config.toml
n_layer = 10
d_model = 224
n_head = 4
n_kv_head = 4
head_dim = 64
d_mlp = 896
vocab_size = 4096
activation = "tanh_gelu"
norm = "layernorm"
norm_place = "pre"
norm_eps = 1e-05
positions = "rope"
rope_base = 20500.0
rope_fraction = 0.75
qk_norm = false
attn_scale = 0.125
bias = "none"
tie_embeddings = false
parallel_block = true
init = "normal"
init_std_qkv = 0.0443
init_std_o = 0.0549
init_std_up = 0.0633
init_std_down = 0.0633
optimizer = "soap_variant"
lr = 0.0122
weight_decay = 0.0
lr_head = 0.0139
grad_clip = 2.0
warmup_steps = 200
schedule = "wsd"
decay_fraction = 1.0
decay_shape = "linear"
final_lr_fraction = 0.0
batch_tokens = 131072
seq_len = 512
doc_mask = true
z_loss = 1e-05
train_tokens = 395900000
steps = 3021
dataset = "wikipedia_en"
Each number is 128 + 24 x the weight over its row's rms, rounded and kept within 0 to 255. Layers, rows and columns count from 0. The size above them is the row's rms in percent of the matrix's.

# layer 2 MLP down (transposed), 896x224, rms 0.0632, rows 738-768, columns 0-111
size [ 92  96  95 102 100  91  84 109  99  83 111 107 100 111  88  98  98  98  82 106 106 102  88  85 113  82  98  99 113 106 104]
[[109 163  96 168 133 146 136 115 111 126 158 140 122 178 123 170 128 114 161 168 134 120 159 123  97 146 176 127 105 101 152 133 143 145 128 147 112 132 154 121 161 153 152 185 163 139 132  91  84 120 127 139 155 135 109 130 114 139 175 133 137 141 100 129 149 133 186 127 152 108 132 113 170 140 124 101 138 126 117 144 114 175 101 132 110 110 141 103 108 123 142 130 126 153 132 108 168 133 113  84 160 142 181 129 146 190 115 119  98 128  93 128]
 [124 100  90 121 195  97 140 153 131 116  98 109 111 152 139 123  99 128 162  82 108 144 126 148 140 129 124 138 106 127  95 147 141 143  90  99 115 178 163 135 187 163  82 140 103 122 125 147  71 112 152 164 146 118 141 148 144 162 111 138 138 117 156 161 150 124 107 137 112 135 141 156 176 139 111 192 151 117 147 153 144 140 144 143 110  91 170 135 110 138 163 132 163  97 142 130 125 122  85 104 100 130 106 115 147 147 117 159 150 113 124 126]
 [103 141 137 139 152 118 120 148 164 104 110 203 123 163 166 182 135 112 155 145 146 161 146 111  93 112 131 150 142 117 139 122 125 182 163 186 115 126 133 157 151 119 149 142 137 147  75  74 115 100  99  99 150 136 146 137  95 118 133 115 142 168  84  94 180 142 143 124  82 185  96 142 116 104 142 110 129 110  92  94 129 114 150 136 134 122 113 146 108 120  78 128 163 156 122 100 131 126 145 117 129 142 129 107 118 104  94 143 124 137 118  82]
 [106 148  83 119 137 151 100 112 116 127 135 127 166  89 112  76 138 138 133 127 120 151 146 134 168  94 172 111 130 144  93 111 117 165 130 140 128 108 160 149  98 138 118 105 125 109 150 116 111 112 115 139 134 126 138 110 113 124 129 108 164 148 125  61 128 159 116  96 108 107 103 126  97 168 126  93 129 176 126 117 127 141  93 168 155 149 110 128 113 148 143 144  88 151 109 114 149  85  95 121  79 136 125 126 153 107 132 145 105 135 121 119]
 [137  88 138 140 109  87  93  99  64 119 132 144 142 159 110 158 167 139 148 134  89 116 148 121 122 110 131  79 124 145  76 162 134 178  76 129  89 121 100 111 107 137 121 121 161 131 109 115 148 126 112 102 172 118  98 108 126 170  80 111 136 126 135 152 102 173 140 126 101 158 142 163  89 105 113 151 112 134 120 135 103 124 144 144 150 119 125  97  84 127  92 121  95 139 124 143 102 140 123 132 157 120 154 140 110 147 145 136 149 131 156 118]
 [115 130 161 149 140 131 151 112 135 105 153  95 110 208 115 126 157 167 166 195 125 129 149 156 132 146 109 102 127 116 127 104 150 151 100 170 151 170 143 112 106 119 119 111 145 159  70 120 172 116 119 128 127  93 160 130 166 128 119 140 108 105 110 126 122 127 148 127 131 126 159 106 114 124 130 176 125  57 106 134 120 118 139 102 144 153 113 139 109 124 156 134 105 116 117 165 103 120 125 142 150 130 175 111 163  92 100 122 128 167 122 154]
 [141 137 116 100 101 129 149 122 117 133 146 153 111 142 128 174 147  83  96 126 111 104 111 114 143 126  83 145 116 141  97  93 157 156 110 154 177  99 134 114 139 134 136 123 132 145 125 117 104 159 150 102 155 116 116 135 111 129  81  93 143  94 148  92 191 138 130 137 118  94 116 132 115 144 134 115 141 162 127 136 114 154 114 126 102 109  92 111 129 160 108 109 126 131 103 171 116 121  88 141 121 130 110 134 109  93 150 119 124 129 115 140]
 [119 131 123 119 171 125 130 129 116 116 153 143 118 137 102 112 146 144 134  80 128 127 141 132  94 120 159 156 102 129  97 137 142 135 135  93  84  99 117 121 132 156 124 114 129 126 126 127 118 105 134 127 122  93 124 135 164 149 140 121 157  74 140 156 177  95 126 143 118  99 117  89 131 160 130 107 107 108 137 165 121 167 146 136 135 128 126 129  78 181 119 118 151 171 176 112 114 117 152  90 139  71 142 118  89  97 146 140 133 117 175 168]
 [202 135 133 150 113  99 127 108 114 162  88 154 135 119 170  85 117  95 139 146 112 112 136 123 149 105 123 138 145 151 120 149 113 139 110 118  93 139 138 126 176 133 164 148 132 122 111  73 115 102 102 107 124 102 112 103 144  90 116 119 118 103 144 149 145 112 112 160 105 118 153 148 103 136 106 107 119 135 121 164 117 149  91  97  73 187 158 143 128 126 151 136 101 190 107 113 157 139 108  98 143 153 118 137 149 122 106 126 141 140 127  83]
 [147 147 128 140 136 155  92 151 125 141 149 149 120 143 117 118 101 150 134 141 122 122 140 119 115 174 143 132 137 152 147  66 121 138 119 118 130 159 138 161  87 124 131 141 173 157 141 110 104 161 131 142 122 135 155 116 145 120  96 139 119 122 122 120 126 153 131 120 129  90 138 144 101 141 118 113 125  96 119 138 146 137 167 146 165 153 152 132 169 127 111  97  88 131 131 141 146 128 139 119 157 128 101 111 118 111 117  95 162 147  84 127]
 [126 118 136 116 118 178 145 146 121 198 163 127 129 117 113  99 156 121 127 125 109 111 125 128 111 117 102 118 134  77 153 118  49 126 131 109 126  95  94 149 113 142 135 108 105 122 120 135 120 105 146 197 135 117 147 122 128 146 136 144 139  88 107 103 106 137 165 136 131 104  71 133 166 137 109  80 102 150 110 145 129 123 156 148 121 136 122 117 124 124 130 145 162 162 158 131 112 109  93 120  97 134 143 143 139 123 116 132 139 144 149 152]
 [112 134  89 135 113  76 119  93 161 124 178 137 105 126 124 151 101 116 125  75 111 125 121 116  99 127 126 133 117 111 127 137 144 177 148  92 121 139 105 158  90 144 102  59 151 127 134 110 149 154 148 171 188 102 178 105 153  99 112 147 145 117 125 159 108 105 126 142 106 125  83 137 169 114 122 131 134 128 134 114 115  93 135 131 125  73 156 150 142 127 122 171 124 135 156 129 155 148  82 149 143 118 133 132 146 108 149  92 152 172  90 136]
 [129  97 161 153 167 169 139 186 156 145 139 149 110 109 154 112 126 127 114 165 116 153 118 165 104 120 131 146 120 127 138 141 159 108  77 153 116  96  89 127 151 117 127 113 111 114 150  94 124 139 102 155 141 163 145 135 132 158  98 172 115 104 204 159 156 156  97  99 107 120 122 154 120  83  87  99 138 173 106 134 144 163 110  96 131 143 158 123 154 139  98 161 156  95 108 126 156 151 102 136 134  98  91 148 119 106 132 129 115 127 137 120]
 [149 136 142 123 108  63 150  83 149 103 184 103 113  98 106 145 147 153 149  99 119 124 115 118 128  93  97 130 174 105 141  97 139  93 150 122 103 148  86 112 111 130 140  74 123 152 141 131 157 115 117 124  93  90 127 135 101  98  89 144 130 132 109 118 100 109 103 126 123 150 127 102  80 139 118 157  65 115 125 129 140 146 106 120 150 108 130  98 118 118 137 143  93 179 158 149  84 102 164 113 111 153 147 127 118 116 145 123  90 109 109 121]
 [110 167 122 116 146 175 133 123 184 101  76 153 127 100 144 133 108 120 123 111 137 133 100 143 160 154 159  91 113 142 110 142 150 172 136 140 157 157 115 156 157 147 173 138 117 138 154 126 144 148 144 189 105 135 162 121 152 126  75 154 135 120 163 122 167 127 128 137 130 144 163 154 153 103 136 105 107 129 121 131  82 148 154  82 131 135 110 149 141 111  93 142 131 135 114 148 128 176 164 141  90 162 115 129 115 109 145 110 168 126 127 134]
 [111 144 137 124 162 141 160 105 155 118 117 143 149  96 164  97 101 152 130 133 111 136 135 100 130 119 142 125 123  60 166 153 118 148 122 132 116 143 126 153 140 161 153 160 135 117 153 115 119 120  85 166 116 132 130 139 182  97 121  99 147 122 169  75 123 105 139 137 121 130  97 151 142 105 143  87 114 117 115 146 127 171 106 120 138 147 109 124 126 134 100 124 121 184  83 119 117  90 113 156  99 156  79 128 128 114 177  90 125 161 121  77]
 [127 108 158 159 124  85 141  78 141 145 125 144 124 175  92 109 103 135 134 150 104 164  96  77 144 109 130 122 153 141 170 153 124  93 123 129 130 113 141 145 141 182  78 108 134  97 119 130  85 122 153 129  93 113 102 130 145 129 127 111 122 152 145 160 155 126 123 176 154 133 105 129 139 107 147 145 135 142  96  74 162  95 111 144  81 123 163 127  85  91 158 140  97 137 124 114 160 115 128 100 151 115 106 132 119 134 125 113 117 174  86  92]
 [153 128 151  97 141 138 164 110 146 145 103 136 134  90 118 134  94  97 128 166 129 145 137 151 111 137 109  84 111 122 111  96 121 161  98 111 110 111 106 141 128 117 144 106 103 144 105 160 123 110 170 108 138  83 110 139 162 119 163 138 116 110 178 146 128 157 138 148  96  86 155 141 128 120 114  98  80 139 151 148  71  99 110 153 148 141 103 103  93  98 129  94 111 117 101  97 124  88 135 135 116 168 113 103 141 105 150 171 125 148 103 113]
 [134 159 118  93 136 126 107 117 135 133 149 129 115 129 123  91 119 147 129 172 116 123 112 135 153 129 162  98 140  99 132 148 109 148 109 131 122 129 148 117 142 103 143 107 147 145 122 105 107 119 117 144 126 123 137 138 140  92 154 102  90 145 145 135 136 140  97 137 139 142 104 117 125 160 130 109 148 147 138 128 163 171  93  92 104 118  79 167 111 147 107 128  75 109 108 181 151 116 118 120  98 149 169 123 108 134 175 140 138 144 136 136]
 [153  93  96 139 126 137 161 109 128 155 104 133 140 108 148 107  71 128  88 136 142  95 140 138 124 117 135 112 192 100 117 114 144 118 139 142 136 138 115 104  98 119 130 101 156  98 106 116 113 156 135 101 144 116 115 168 116 131 122 134 154 145 129 111 131 158 117 132 167 154 115  72 102 122 111 109 139  63 145 122  96 127 156 140 131 127 121 126 142 125 177 117 104 113 142 119 133  88 107 111 134  97 127  84 112 124 117 126 148 127 104 100]
 [ 91 167 116 118 151 124 161  89  89 107 135 157 130 154 141 111 131 129 145 117 140 141 135 150 125 122  94 158 104 166  87 133 118 157  83 101 114 139 147 142 127 150  80 136  67 116  88 129 131  94 130 117 152 133 154 124 142 135 166 127 116 132 168 107  81 131 121  86 130  71 118 120 139 133 133 150 121 133 116 143 100 108  97  92 119 143 118  97 112 126 155 148 113 129 126 140 141 145 118 129 157 169 163 110 158 112 139 100 136 111 106 161]
 [104 159 157 122 120 110 156 121 116 154  87 107 104 128 136  92 122 128 143 136 147 107 135 101 105 135 109 169 106 103  94 138 153 124 148 117 112  94 126 118 112 168 134 134 129 154 139 156 149 169 172 145 153 139 114 128 108 140 141  88 143 118 143 114 201 139 119 130 121  87  98 102 141 112 148  96 120 121 164  98 151 109 135 140 162 140 156 167 108 119 134 143 141  82 109 136 174  98 108 109 148 128 139  90 117 140 142 115 159 125 111 137]
 [152 135 149  78 166 132 101 164 107  92 185 119 115  96 141 136 153 144 148 106 106 157 159 152 127 113 173 172 145 162 103 150  98 138 124 172 111 157 131 145 146 130 120  54 131 168 151 120 126 126 110 129 100 113  90  85 147 130  93 108 115 133 122  88 125  79 142  91  77 134  96 165 115 146  92 125 153  93 127 158 144 148 119 131 105 140 122 121  90 108 147 149 127 139 147 117 129  83 162 116 155 130 111  83 101 130 133 136 139 136 107 140]
 [165 145 124 147 131 147 112 135 146  87 136 154 120 131 182 104 116 111 135 173 141 143  66 109  94 139 167 132 121 146 140 113 172 142 123 106 129 156 128 140 122  98 153 104 149 115 177 135 150 100 133 156 110 161  75 144 108 150 143 121  92 161 138 133 126  99 149 131 126 107 111 155 126 104 125 168 174 153 118 128 139  92 103 169 119 165  92 173 131 121 134 102 109 141  70 139 164 135 138 108 149 158 119 135 142 125 115  92 156  78 136 146]
 [139 149 155 116 146 150 143 143 116 166 156 112 113 151 128 102 108  86 121 135 139 119 113 127 121 159 135 149 141 127  87 104 134  94 154 147  97 170  96 103 159 159 183 119 121 152 160 106  87 164  87 172 113 176  82 145 104 116 125 146 182 106  99 124 131 114  98 122 128 115 101 112 138 146 118 131 141  81 147 147 112 157 159 153 131 116 105 167 167 137 142  96 121 141 106  98 120 157 145 127 151 125  97 124 125 153 153 137 146  95 126 167]
 [115 171 104 152 153 131 143 118 143 105 131 130 132 150 128 153 139 103 128 134 158 164 142 121 109 155  99 133 127 163 141 129 125  84 100 143  76 121 128 155 108  86  76  89 127 188 110  79 131 142  91 142 135 116 158 132 141  86 139 117 117 161 145  96  90 110 133 137 128 136 141 115 122  98  87 112  91 118 120 108 164 154 112  87 109 136 112 111  86  88 125  91 168 145 156 123 158 116 124 108 129 147 129 138 143 122 142 122 101  93 108 128]
 [117 131 117 171 143 154 142 115 155 125 135 114 109 155 122 119 133 163 124  90 123 130 150 136 103 111 116 155 152 150 113  85 157 150 141  87 140 139 106 129 140 112 124 133 128 100 134 162  90 118  88 127 117 130 114 140 119 122 149 107 103 132 132  77 123 129 105 136 113 143 142 105 107 177 143  95 130 114  94 152 129 117 163  80 175 127 127 107 131 141  92 159  90 159 148 129 131 106 185 108 103 114 153 133 143 122 135 103  83 185  94 130]
 [124 137 123 137 147 111 142 155 116  88 138  87  99 129 120 161 156 110 155 138 141  86 120 193 155 128 142 144 118 140 139 126 137 125  88 141  99 120 147 105 147 115 133 139 126 180 171 139 114 153 114 116 141 128 129 127 142  88 141 143 107  72 154 170  99 110 160 144 160 148 130 125 103 124 162 101  87 126 148 130 145 112 125 133 135 108 132 148  93 137 153 138 108 104 198 123 104 114 184 136 130 112 134  85 117 143 158  60 135 125 166 130]
 [121 113 131  84 148 133 103  92 111 114 140 128  94  84 150 150 176  87 151  93  91 171 140 129 129 105 134 148 132 126 177 121  84 109 105 145 144 122 197 101 149 139 136 141 103 145 135 134 152 134 101  94 169 121 124  83  94 130 140  98 118 151 129  77  83  93 187 127 121 147 120 143 116  82 135 151 138  94 140 123 128 127 155 132 136 125 122  91 101 149 127 168  89 120 113 130 134 103 111 105 140 151 164 112 121 119 139 126 122 137 111 129]
 [133 118 136 164  89 128 168 128 146 142 145 115  93 127  86 138 129 123 127 117 127 141 136 158 150 127 111 134 117 101 140 105 114 124 104 135 105 121 106 139 108 108 124 119 106 136 117 155 113 104 183 140 128 117 142 151 135 100 143 113 159 108 106 165 145  70  88 148 150 134  97 117  88 146 137  75 161 111 111 129 118  96  90  77 142 188 119 118 157 127 134 151 142  68 189 135 129 139 151 137 153 118 132 148 109 158 142 154 144 169 186 105]
 [155  92 122 131  94 150 115 139 137 134 151 104 116  98 132 124 117 127 118 135  64 115 132 112 142 134  96  93 111 128 139 145 101  98 144 126 174 147 148 101 132 130 105 130 139 104 124 170 139 147 106  80 117 105  99 129 130  84 102 145 114 165 113 154 110 143 128 110  77 109 147 128  65 117 128 142 111 116  99 135 103 136 139  98  94 122 118 170  87  84 154 153 112 148 154 145 101 162 155 157 111 186 137 138 121 182 147 126 100 105 158 112]]
# layer 2 MLP up, 896x224, rms 0.0632, rows 739-769, columns 0-111
size [ 99 105 104  98  96  92 103  99  91  96 103 107 107  98 104 101 104  95  99  99 102  88 105 109  99  96 103 106 101  99 103]
[[135 132 191 126 107 119 118 136 128 146  91 153 156 119 145 109  95 113 138 141 136 156 121 104  94 115 138 115 101 132 117 128 121 136 170 118 128 120  95 139  84  86 160  85 132  81 133 104 157  91 145  96 123 180 109  97 106 104 117 127 162 127 168 138 114 125 108 120 123 116  99  88 102 181 158 136 143 158 153 113 121 125 122  94 137 101 113 134 135 130 140 142 119  98 126  96 108 119 169 133 187 133 143 175 128 121 153  88 158 115  90 147]
 [ 98 151  71  95 123 100 133 109  87 133 105  42 151  99  74  83 128 121 116 127 112 109 143 163 126 119 158 118 160 152 108 107 121 124  94  98 150 161 159 146 160 142 138 132 127 128 145 150 116 121 137 158 111 132 102 131 151 105 147 168 141  80 153 138  97 123 122 132 169 115 119 139 140  90 112 116 154 141 138 132 113 152  96  95 154 117 158 100 156 156 160 120 110 105 112 162 116 107 122 124 125  94 123 130 116 144 137 128 166 149 114 128]
 [129 120 147 155 123  78 105 132 168 165 108 178 115 157 121 168 110 139 131 124 115 113  98 118 105 131  91 119 147 113 121 149 127  97 141 185 111 111 113 148 137 118 165 179 137 138 151 139 144 137 124 136 166 146 112 172 142 156 121 131 103 138 104 154  99 105 155 132 160 147 118 119 127  87 160 167  90 137 112 100 127  64 134 130 151 166 120 126 157 127 102 107 147 147 153 124 138 180 141 169 162 100 128 170 147 147 134 144 130 163 144  89]
 [142 136 166 120 102 152 154 113 141 107 124 148 128 164 144 114  80 165 147 173 154  84 127 105 162 187 142 121 148 126 163  81 119  91 113 144 123 121 142 144 121 143 115 156 133 135 103 129 148 142 134 138 141 111 190 163 122  86 109 100 138 123  90 151 133 134 106 117 123 110 136 116 127 121 103  75  72 137 111 168 151  86 145 131 101 156 150 128 129 150 134 109 135 102 111 149 134  94 125 156 113 130 127 129 179 100  87 124 148 136 113 119]
 [156 131 134 153  98 162 135 112 116 100 153 118 122 132 120 107 143 117 112 134 120 130  91  96 182 148 109 134 127 149 126 184 136 151 138  97 139 117 110 117 149 107 124 150 106 138 179 135 131 152 158 111 130 163 121 143  90 126 114 115 175  79 142 128 158 158 125 178 128 155  85  93 137 107 172 102 100 171 126 151 158 130 118 107 118  94 107 151 111 106 147  87 130 114 139 132 173 136 129 154 115  84 150 142 128  99 121 143 111 113 121  97]
 [138 116 133 145 168 142 133 139 116 169 138 112 106 115 127 123 146 123 122 131 163 135 145 140 130 118 158 181 150 125 141 143 141 167 140 121 114 146  89 133 141 136 137 146 132 119 130 138 141 139  89 137 119 109 112 126 138 152 190 165  91 147  99 146 119 152 120 171 120 139 125 113 121 102  96 189 101 132 120 119 152 113 151 165 174 161 138 145 133 127 154 129 143 140 142  99 169 110 139 121 133 121 168 144 146 149 140 134 139 125 122 122]
 [115 148 156 150 124 113 123 125 124 103 155 118 117 133 160  95 106 129 125 130 130 118 145 109 148 105 140 133 108 136 120 103 131 137 140 125 175 137 116  99 146 104 130 145 130  97 133 130 113 123 136 106  80 129 119 129 141 120 123 109 142 140 151 148 102 118 139  65 118 131 133 104 133 153 134 143 156 184 140 113 118 115 174 146 145 117 142 145 122 171 128 113 111 164 100 132 139 183 165 110  98 180 117 109 129  81 114 126 150 163 145 103]
 [142 142 170  85 102 133 116 132 109 177 141 131  97 124 143 123 156 163 130 112 127 177 122 140  90 142 112 160 153 133  97 126  95 166  86 163 179 121  72 157 149 108 129 142 148 135 153 145 134 105 102 111  98 122 122 120 137 108 119 146 149 141 128 118 152 161 164 104 125 125  99 125 150 109 143 136 136 144 115 117 109 106 165 112 155 111 144 167 126 163 112 132 114 174 124  92  99 132  87 114 151 157 128 136 146 150 119 130 165 118 129 181]
 [ 84 124 114 112 117 112 161 131 118  77  78 137 108 139 129 121 154 117 148 123 138 130 147 141 150 116 114 141 122 142  85 165 129 127 138 105  95 149  99 143 177 128  94 109 110  90 141 148 132 122 129 132 169 128  91 113 119 136 140 117 137 137 112 121 153 115 117  99 149 144 101 103 125 117 105 161 124 147 128 110  92 139 109  84 110 106  99 133  97 120 132 178 157 169 143 114 133 138 135 108 115 129 172 166 111 129 141 114 160 143 133 139]
 [157 128 124 155 115 159 114 139 151 149 158 141 105 129 117 112  91  94 148 140 144 129 118 113 162 125 146 132  95  87 177 106 111 163 157 136 166 135 156 132 127  87 138 139 117 108 140 123 111  98 152 165 101 169 142 128 155 157 150 136 177 142 157 120  84 180 132 137 137 147 110 134 182 122 125 123 124 111 155 175 117 152 139 121 167 125 107 130 133 182 107 124 149 119 134 134 135 137 183 148 154 145 105 136 121 108 118 174 158 133 172 128]
 [159 142 103 150  82 124 119 104 115 110 131 162 139 101 122 141 158  98 103 169 108  99 127 146 132 119 125 112  99 132 104  97 112 103 140 121 130 108 133  97 154 101 143 136 152 173 143 127 159 166 136  97 115 122 150 119 125  97 113  92 186 105 163 116 169 155 128 129 127 131 160 122  81 154 151 113 128 106 132 153  90 107  93  99 117 151 154  78 133 144 139 118 121 125 152 181 139 120 102 100 127 120  46 116 153 145 116 142  63 121 127  69]
 [122 166 128 143 129 122 136 112 126 118 118 102 133 153 121 118 177 124 137 170 141 158 106 113 120 155 133  88  67  87 150 133 128 147 117 105 155 101 139  98 164 145 168 147 147 139 152 141 162  87 135 123 107 101 139 117 131 139 135 126 167 139  90 145 107 155 111 116 154 112 138  69 116 154 129 137 113 114 131 134 106  86 118 137 177 120 142  96 140 158 145 140 118 118 103 162 143 117 115 126 137  88 134 165 107 141 105  95 131 143  90 133]
 [ 90  95 128 100 151 106 163 123 170 139 160 172 155  97 150 134 137  96 189  98 119 125 112 188 132 150 142  91  95 127 131 125 157 154 142  78 134 152  98 123 147 125 126 101 127 108 143 126 151  90 124 118 112 126 127 124 153 135 139 119 112 125 118 141 125 170 144 138 125 151 173 157  91 159 127 131 161 163 121  96 119 106 122 116 163  97  60 144 140 149 118 131 173  92 126 147 132 179 131  89 150 152  95 134 149  97 137 183 108 133 157  92]
 [111 154 154 153  82 144 149  85 120 150 156 135 116 128 143 145 122 177 136 132 133 137 130  88  58 145 108 176 153 141 189 160 150 130 147  75 132  73 147 147 131 143 132 134  72 169 132 145 144 145 131 136 117 139  77  62 131 128 171  87 125 123 127 157  88 153 131 103 123 136 134 124 131 123 111 167  83 149 139  84 157 139 125 173 138 137 115 126 134 149  95  79 144 131 127 103 133 120 111 167 125 112 148 132 135 136 106 157 125 138 112  55]
 [143 148  89 110 126 141 138 153 110 102 121  70 141 161  86 151 144 113 137 139 160 108 121 153 116 127 136 116 114 124 141 117 175 119 149  99 140  95 125 144  89 150 133 140  89 116 106 116 120  94 141 109 154 133 110 131  87 180 121 139 164 165 163 150 134 114 142 159 125 113 149 117 114 138 138 181 139 138 108 141 146  79 162 121 162 125 160 142 116 134 101 128 119  82 125 168 152 146 131 127 180  86 123 108 151 112 145 120 128 113 132 106]
 [170 127 111 118 130 109 138 139 139 115  91 116 127 130 138 154 108 122 104 135 156 134 157 164 173 123 112 121 141 131  64 140 156 117 127 122 144 163 173 145 123 138 136 131 110 136 100 169 158 132 111 149 194 106 129 169  81 152 156 126  84  97 117 107  97 153 139 108 103 146 139 123 112 122 106 120 121 172 147 166 126 166 134 135 133 152 111 124 114 194 159 149 139  88 137 152 141 102  79 137 123 120 132 121 126 146 140 147 110 140 160 159]
 [105 155 120 151 120  84  80 123 146 140 185 138 107 157 144 113 152 171  94 112 159 120 130 118 132  95 125 122 159 165 157 134  60 140 122 160 134 168 154 156 123 130 135 131 125  81 133 153 139 124 116 109  92 147 118 144 116 157 101 109 158 127 151 139 128  98 117 143 181 139 138 141 132 128 131 160  88 162 137 106 168 148 151 142 114 132 119 127  80 142 140 139 116 124 160 127 143 145 111  94 128 110 150  98 107 124 108  92 152 144 113 159]
 [126  63 147 168 145 123 107 114 122 107  85 114 143 144 117 123 135  94 150 111 131 113 134 135 110 146 107 126 109 138 148  96 128  94 155 119 164 154 126 135 104 154 115 156 116 150 117 130 150 137 130  98  95 154 113 111 131 166 109 135 168 102 130 156 119 126 171 106 113 132 163  97 138 110 102 130  77 115 101 128 113 164 122 118 144 109 173 110 122 103 102 147 172 128 163  95 173 106 121 158 121  91 103 158 130 140  84 111 113 112 145 124]
 [104 145 116 130 120 139 158 117 172 128 131 148 161 127 111 105 162 109 115 134 118 141 156 119 119 108 105 113 149 123 141 120  98 120 118 168 146 118 122 168 163 152 116 134 198 100 126 142 111 167 132 150 100 112 130 161 137 108 124  94 100 152 124 159 179 112 120 136 103 133 109 109 147  75 124 139 142 121 125 127 173 130 134 113 143  86 129 162 117 160 129 166 154 153 167 123 105 158 117  87  86 142 168 166 159 150 171 129 114  91 107 112]
 [113 140 157 153 166 122 129 109 136 128 151 128 116 142 168 129 131 106 132 149 115 105 138 135  85 107 145 101 175 123 173 130 113 118 114 118 141 163 131 146 135 112 109 155 150  99  81 118 161 102 109 138 105 101 141 100 107 140  96 104 136 158 157 122 148 161 119  86  88  83 118 141 140 192 142 156 123 102 104 151 140 127 137 102 131 155 164 149 104  62 150 125 129 123 133 132 112 130 139 117  68 133 131 121 129 130 151 116  86 129 108 156]
 [135 114 118 115 151  94 128 137 149 162 112 187 100 144 114 136  85  89 133 137 115 126 129 119 109  74 142 157 160 116 120 121 108 179 123 132  92 121 107 165 157 137 119 137 133 171 119 124 138 120  92 129  92 112 135 157 109 151 130 114 135 144 142 176 124 103 130 105 126 147 163 130 158 115 149 152 153 139 133 130 138 114 126 109 153 152 139 157 117 139 119 129 148 155 113 151 108 168 134 123 150 102 152 170 142 111 150 138 142  94  71 136]
 [ 97 152 122 153  91  98 118 120 128 133 161 139 123 113 146 126 117  90 127 115 162 149  90 143 167 122 101 125  83 130 114  99 152  85 153  87  97 131 115 135 136 122 131 127  94 130  74 148 124 125 124  95 101 115 108 114 127 156 129 110 123  90 134 141 152 136 144 163 172  97 156 138 133 156 132 136 135 138 167 105 114 129 145 114 160  90 109 152 117  79 139 117 154 155 167 141 127 124  93 145 121  94 129 127 123 152 109 137 110 103 129 117]
 [106 129 126 103 117 121 175 138 103 181 153 137 173 112  95 141 128 124 132  98 124 131 185 135 131 101 113  71 150  89 116 116 111 125 125 138 133 136 114 137 134 132 135 145 135 110 121 116 131 154 117 128 159 108 162 129 117 133 111 136 155 154 144 144 137 160  83 129 110 141 164 113 157 138 145 109  65  76 126 136 149 186 151  81 140 122 153 102 119 149  88 167 169 119 173 138  97  85 146 143  98 106 157 136 132 121 149 168  99 173 166 109]
 [107 112 182 128 111 104 114 141 106 111 124 109 136 102 157 116 105 150 115 143 117 171 155 105 154 102 168 107 102 139 124 143 153 123 100  97 165 104 142 127 118 138 130 144 155 108 150 132 132 160 104 134 113 166 144 185 117 152 165  99 122  86 149  87 102 113 152 102 127 121 111 149 115 107 134 122 164 151 103 148 162 108 136 144  99 122 119 124 133  97 155 157 158 121 127 111 131 133 123 107 152 145 129 114 113 102 107  75 167 152 113 112]
 [111 136 160 134  98 113 122 144 119 113  98 110 138 120 138 129 110 126 124 146 111  95 135 110 135  88  84 120 122  76  89 126 132 138 142 129 174 178 120 106 125 152 168 172 107 108 146 130  92  87 136 123  77 134 108 117 112 165 103 117  97  92 125 137 144 179 102 122 109 109 141 133 144 149 162 135 137 145 131 131  83 129 119 125  99 154  90 131 109 170 114 159  73 110 105 108  75 113 107 153 152 138 150 114 108 148 118 107 143 145 120 113]
 [ 93 110 124 153 110 111 141 127 179  80  97 106  67 108 176 146 157 154 151 159 151 113 111  99 132 139  96  94 114 130  97 121 113 109  88 130 158 143 108 156 144 137 140 136 105 136 151 159 144 134 100 126 105 148 121 155 196 114 136 143 145 167 164 117 157 134 145 137 142 170 150 163 138  81 110 137 127 129 128 163 135  95 111 141 117 107 155 158 136 195 137 124  98  97  99 119 140 106 110 152 116 115 125 185 124 149  86 118 173 140 104 155]
 [116 119 102 100 113 138 132 119 149 185 126 152 199 159 136 119 140 135 123 107 131 136 122 113 176 113 138 132  87 146 126 139 166  63 129 117 124 101 140 112 120 149  96  68 145 133 111 148 114 145  96 123 100 129  60 117 125 115  81 117 116 183 146 110 132 114 129 122 147 115 130 171 164 137 141 161  98  94 127  97 154 109  87 145 118 112 115 123 112 130 109 160  81 124 103 102 105 148 117 113 132 111 156 171 138  91 144 124 104 163  94 144]
 [119 144 121 141 104 139 106 149 127 119 117 150 116 140 118 101 150 155 152 164 127 142 162 112 146 108  99 123  85 106 137 111  85  83 129 155 107 166 132 153 121 109 112 136  78 138 129 111 138 118 137 137 162  79 157 169 111 123 199 101 128 129  98 121 109 146 129 128 150 128  89 105 102 121 137 167 140 123 122 109 112 134 111 118 139 155 137 121 147 138 150 126 156 187 106 173 147 125 109  91 100 101 135 125  99 130 146 165 108 134 108 104]
 [105 170 122  91 124 117 130 171 126 119 121 141 129 150 148 111 149 156 126 120 151 129 150 102 104 132 140 106 147 126 139 120 127 105 158 153 164 157 141 145 118 131 163 119  99 118 156 142 108 133 115 104 195 157 122 106 130 142 135 165  99 154  84 150 135 139 121 155 155 128 145 179 110 132 121 111 117 123  94 111 117 117 115 112 128 150 112 166 122 109 117 119  68 141 137 150  78 153 118 138 139 111 124 132 112 128 144 163  88 110 134 150]
 [105 136 136 103 115  62 148  96 154 133 130 160  98 119 115 135 151 141 141 118 139 144  95 103 143 132 161 149 122 133 105 126 118 119 113 135  94 129 126 167 133 112 121 121 111  72 144 104 164 116 122 134 155 111 113 108 149 104 119 124 152 129  99  99 157 140 112 164 120 163 152 133 156 126 110 153 125 113 119 127 136 133  95  98 124 134 172  96 159 125 103 164 147 114 122 131 164  48  82 164 166 113 156 108 185 113 129 148 108 136 131  77]
 [133 114 117 124 174 110 103 134 133 103 134 101 109 165 100 131 110 137 148 155 134 115 110 110 120 114 153 127 129 127 148 125  67 171  98 133 161 105 123  93 109 142 123 130 141 122 144 149 145 103 134 146 130 101 110 114 131 110 107 122 147  87 125 123  91 153 120 159 135  62 135 126 135 121 135 135 132 139  83 136 136 161 155 106 135 138 129 134 160  88 124 118 130 146 117 128 177 142  97  73  93  72 124 113 162  75 167 121 138 150 156 104]]